Each number is 128 + 24 x the weight over its row's rms, rounded and kept within 0 to 255. Layers, rows and columns count from 0. Numbers have three digits each. The size before them is the row's rms in percent of the matrix's.

# layer 10 attention output, 64x64, rms 0.261, rows 0-63, columns 0-63
100:108149140109139132140137081112176120114112097147185117149128104153102110165129107190113107091108115097127121136118122107177156135106106145135078121112129114152130112114140152101164124120137095
084:107123092118166127100107128144149101100113116143095127097154150208093145142184096121111125120143137157127112109149151096122154120112125119156123114109138109146139164130123190140111109141145132
095:110118124151160092133125088130113102134112104126165149106129091123123180096165123140093179119128127162123086120115118123114158112155182135092141118116162088134154153142131142113098121108162123
099:157187135148122154105124097141153117117112091122130156129110167161105165119121163118152107135111166149083104106141132154128161123141180115108129134106113087138152126119096125121089087127155138
091:130105157153113120172133109190087113111148161104145186106136093142121176150086147125088169182133146110151116151140125119134126099131133148142114122112127137122156145094149146132113121124132123
110:075159157113141124164168110104168069194108141158138115110126125119143131162097129119097112151129148139136138129132140140139100067119133163094136150129140141116112122139130151125150148164122126
111:175145123108126179141130088164125106140127105102124139125089126043110136156160139075114142118158112113119086116134119164135110133151142117152156094142132115144113136110133105109095132118126125
100:152109102126111164114137152145113091191144155139134175089133132146169111111155077183107137174146136133101130147141129139144150107116129139114140114134112101094151108123128143157129081124130147
100:146078120106103158142105146110153117143056114140135124148092150155099159117135101072172127144176146104096105123126136150154116098110126144150136126127123138115138099103148130142104139141131088
116:141148170146077100112129118130190108121162083195140121159153114153139116167161146111094112134112123126165117143135137145148102097098159112105144116150145130113137159139130148140126149128116115
067:129123132166105132185107133174116109129130121106133122135106092128112152121178132124041151158114107134106114135113132113148092133080143116147099121155109138135131144149116088146086132110122124
075:152141122129155117115097153128108130136120107120057086124167151089190117147144135080141156107122151085111136125096110147121128129143132124122088118102117123107144130113106071094117107137127131
083:123137097131121116107064134123138156124104088147160120151132132124116118082136124135115139090111117090158160153091123136150099128093126143158074135179135167123110146163147101126139165142110129
083:161116119126099173137157149079106118094118162158104181131115092124104107111108095146159093129107135101165167098131139129109122163125125145109118149131139135165134130102150125083133144087113127
109:062093150125127111068124125161098191095186108104137110100142114136149101109127132104136127088114132121112129113132115133155147121125128163108111144115152121140125122115157154113142140132143078
090:106121110085158187134105104087136147127181171147068075152118122116111095155129145130118080086153139125139127107145128118122111126152147153115156130129117143136127144126116151140138112119113096
108:146131108077091115098148102136120170120137133132131161118110122091132137099077097117142099145165134142128142118149160166120158115153171090077154155118107114148101129128119139163124113138134169
126:153139100072142108158141123108127105088126106130107143098154175084149123149111147147155143093124075137149165132117146094156137144123079100121110136130121143117088143173142121126150150131123109
090:152086066148141106066102140158122136122167128109111127144125157095102092106119195176142132152139131123128098134112095148094127127101143139106120128141141107133142143151101126110139149126126105
100:142132161124123075140123091109155168139105130084181106136173156101163114103069142161155087135135120165088103125136122133151135113145145102109152125105097128131139132128142112131132153133128124
090:104108119143124160142159146122105157130148155150104144167098136192099174122130148120111147149086157115133185150138161119116114132121099112137108154130107157081126097130123102131100124162128151
078:153087128116124128155171105131120122084141128141085210108110093102108132104192126119088127089084099111142121122135124119135124118122126155128138095110142118155124143118130145117143128091126124
117:137148109130088149187092170176136128090159160126112118117127123122146140185094160118127181113108158162114127114125137124125130146108117138088164132138089122160147124136128152110147124106131112
101:104110103146112146055155165118145083141120133155108149157158146092139062135142145098137113157118144114095144140131123121134174124116110135125104128109132126111136093113131120090149106144168110
100:143106132112162108146163115124115114130071110099155129129111157149114167124096165180136144096100139122132144127118115115085135151148117177107094114114142120110134096143101125096143136125186162
109:142086128149123146151124131173155079154163139133127132121129088122100057117136102179128088192165127128120133120104090140118094125141137149128098116157127137135114141148121114141130131152116132
118:121186168168146196122130155114128139161103123076120102118101171172136159140117117125165080159134101100147128107113139139137117149114110103149121107131119122122105112130119113121129152108115103
080:153102098149114087137126161157114124054085140138145144136134160140068146088117138100140128115103125147122114123132110100073131138154141138174119116117123121132138131149092131132118132167105157
078:126145162079134134131156152086155156132205101170107118151123122098129126139116151154117093093102143115133109114132143135128130091125156111134160124133132146096115128133125118185080123161121130
092:129136134116151153182130144118092182101115151105119063184115081151144127149090140159120131078109105137133116137130120139115093146139124125133158136175132132122119118145107093141133142126109111
104:089136155100105117077160157132092115096126087119167120104106103114137119191107115093184120116136130092154123142120139127132109145138136137150128117154130108145101122111092118103144115127081106
086:108157143138099140114114106172159153138184150134135153121091123145129133109139101102116092182157137111166147123109144119093139142112112131091095185145131132151155133096142129102171120100132126
099:097136099126107139110152138068118174171119153101186116158108100106132107094070110146126091126133102130106143142110132105129146139137108118115109096124115116131152098130152118098126140118146173
088:129129127089112129159112070170083130133142148148125091091126093144157150118136091135137171109121129089121150135112155091150165121105088110174107112111136117096159137128134147127123104133162131
108:091123104096097155089103120136124152199163142128111156082064111130124129121117082118117157113137112102127139136107126125131143098144099155138126121099141168086115111131141116152135139157125141
109:136155159168098124124167190097149128133125130155100133098155144145162097107137168132178128127097129125149143106119149178142084150128115105171155111138120133105132132123149098121123124112099101
106:140133098155099111121107110102131123143104076155153149166058121099081104133116161082126168084139089131120131131131097087126123139149104135126124109122125117132092110149123127119149117126102154
091:152069142102147126126150146138121148103129160096139154124162118159120172114123073148140070159143117094175124154127124112086124133135092128131102125140168145126142131094132110110124141096150142
133:181095141122122085146092091080119124162140107141104135151184144166157096138169106175169159102151134113127133105139127145122092115146135111150144133104112152115141136117144116139103127138122137
108:125093137159131155062147128122082105150141149114163121130127059124157088139148149095137130132109117137110094131148123141154123140108108132090139117113130069167128119096137144121139121094126153
098:127178124141120164133097182112120110131079119104123093106120145126102087116133080123144116129180139134142086105122102139142111140130163153114108117137114132164135119138111177145168135112115087
117:133148152100073101104090141139191185106137136159144093141140136131123141113115098122141090140171122135108152144122148122097101152176127120143119102106111135147110135129139083135116111165133139
088:120141105141166144090088087136127140116128166132085102184146147105172180131153131109094100159113108105095134119103133140127131133143102105160125136099112163120145097092128105129125119127156144
102:157120164137163126126149092136115094154093115091123161067129153133131095131149130149105126108162121122162140140116119096080138113118125143099092164117189133113108147142109145118159155140146139
096:077157164139132112148133090098113191127068092128141114157133134139149160137161120099135144097160121143153154141126137140137094103177147145142157151156148132141131131135134096134133103132097121
106:087098119079091124102094165169128114134117165165094109142091121167096151184108120132158156128108128141125147113128126127143122126101135134107110114137098101162112157111161109114150122091129134
095:175182112096122132134090162155153137096133143149075146114099178124114135087130126148151087164121127151128103144149128125144122078160160134123145121150155141130136128145122124155116149165109140
087:106156173142116073139149120133146172096169131139109149101128109142137101091192089113112139089140150151115113112167138120135135128097125100140154155118092147145107092116135128157132122124134153
099:101136142109151111134176150114110090104185132109098144083164112095141133109144106093106124122084132123098104128104070142129126130171164132139113116105112121133156121149143105121114113156095105
115:111177136150134118167092145123110083114110142098133135104148108117090110106128128106136143134144096133149130144155134091116139131120095113196139130139108167106086133172148124164120170158129152
086:148181154165133119109116079149181139144151111107159140119153157133133168123103153144120104141120167175099109148113138123097151136106093137173127133132118121133185103123119120126133096113143141
102:100080147143154123141146169092107117132141159100112146110105161185102120129108163150142140134102140168095088171148129127136119131174150105160179132147131130129128126115105121144096128138107112
107:082077143117135086079106151137133121129118160129125106103088186180151164133071134126190159135119139109159126134140140119140132113103127105129118136140161131106120118114116127124141138123150122
108:132080148158168142110113075133141124117154144119149100165144108097123142128159157095102084181165125160134141125132117099154114126114113129110118159140125152101093106152163149153136152157120113
114:166142089126138147135165103132099154165126082093164111122158153139157118131085102148109171102126127142162108115146141137103139143084119128145147149134151124108127144121079176159123114100124142
100:117140100104127096177124133113134097091086161171113137179174111073150167110098152126123109157126159107123123125113153127158102114132168127136105116127129141146155133160119144160113121144147129
122:139127102129119105152150164133112102139110126142157101127200122041183104127144108085100155147164143147129154135127131123083125152111115128129152153138132129112129142127139124120118129101126153
080:113106102155156116160162164098124157147093146121107120159093128160095138074146112150071139130099119154136142143126104108114141178127125110085154108136132115149122142145100119106157136098108148
102:178084139090157116181137102095140104133118123125152108140104089115098139202107134169127116109113154125103139131134122134142158169147133125149121103111120113146152139086128148131122091121151130
100:141076104145138129111109148135116149123103148128140121169160123133127159165136137116126149156096115119143097107134124160177126088111148139060143141118122147103081110114143174164142151123133091
094:188198110188112130135138119139147109125131100129143137165150104130126108121089206151125138114090082128133133144135090096122140151159107142133115131129132121129103122130121119113131132138122154
092:133134095104134150103142136123101150091095134147093138134133154118156150154187082080134104126107122142096162101110148136135170139106155099063147139127134118160097120125124122132129120102125158
111:033118154134159099116117139098151112160141136180119106130104171127112111092138133134082132100142141124104132127131134142105151161101111094155120132112116118136177141117152126114117126116139108
093:114142135166166141140146093135086154131175111072103104107093104113068084086136147123159146109133149154149151131136143140088134138129135122137124126121142124141112127128084137139102123144131176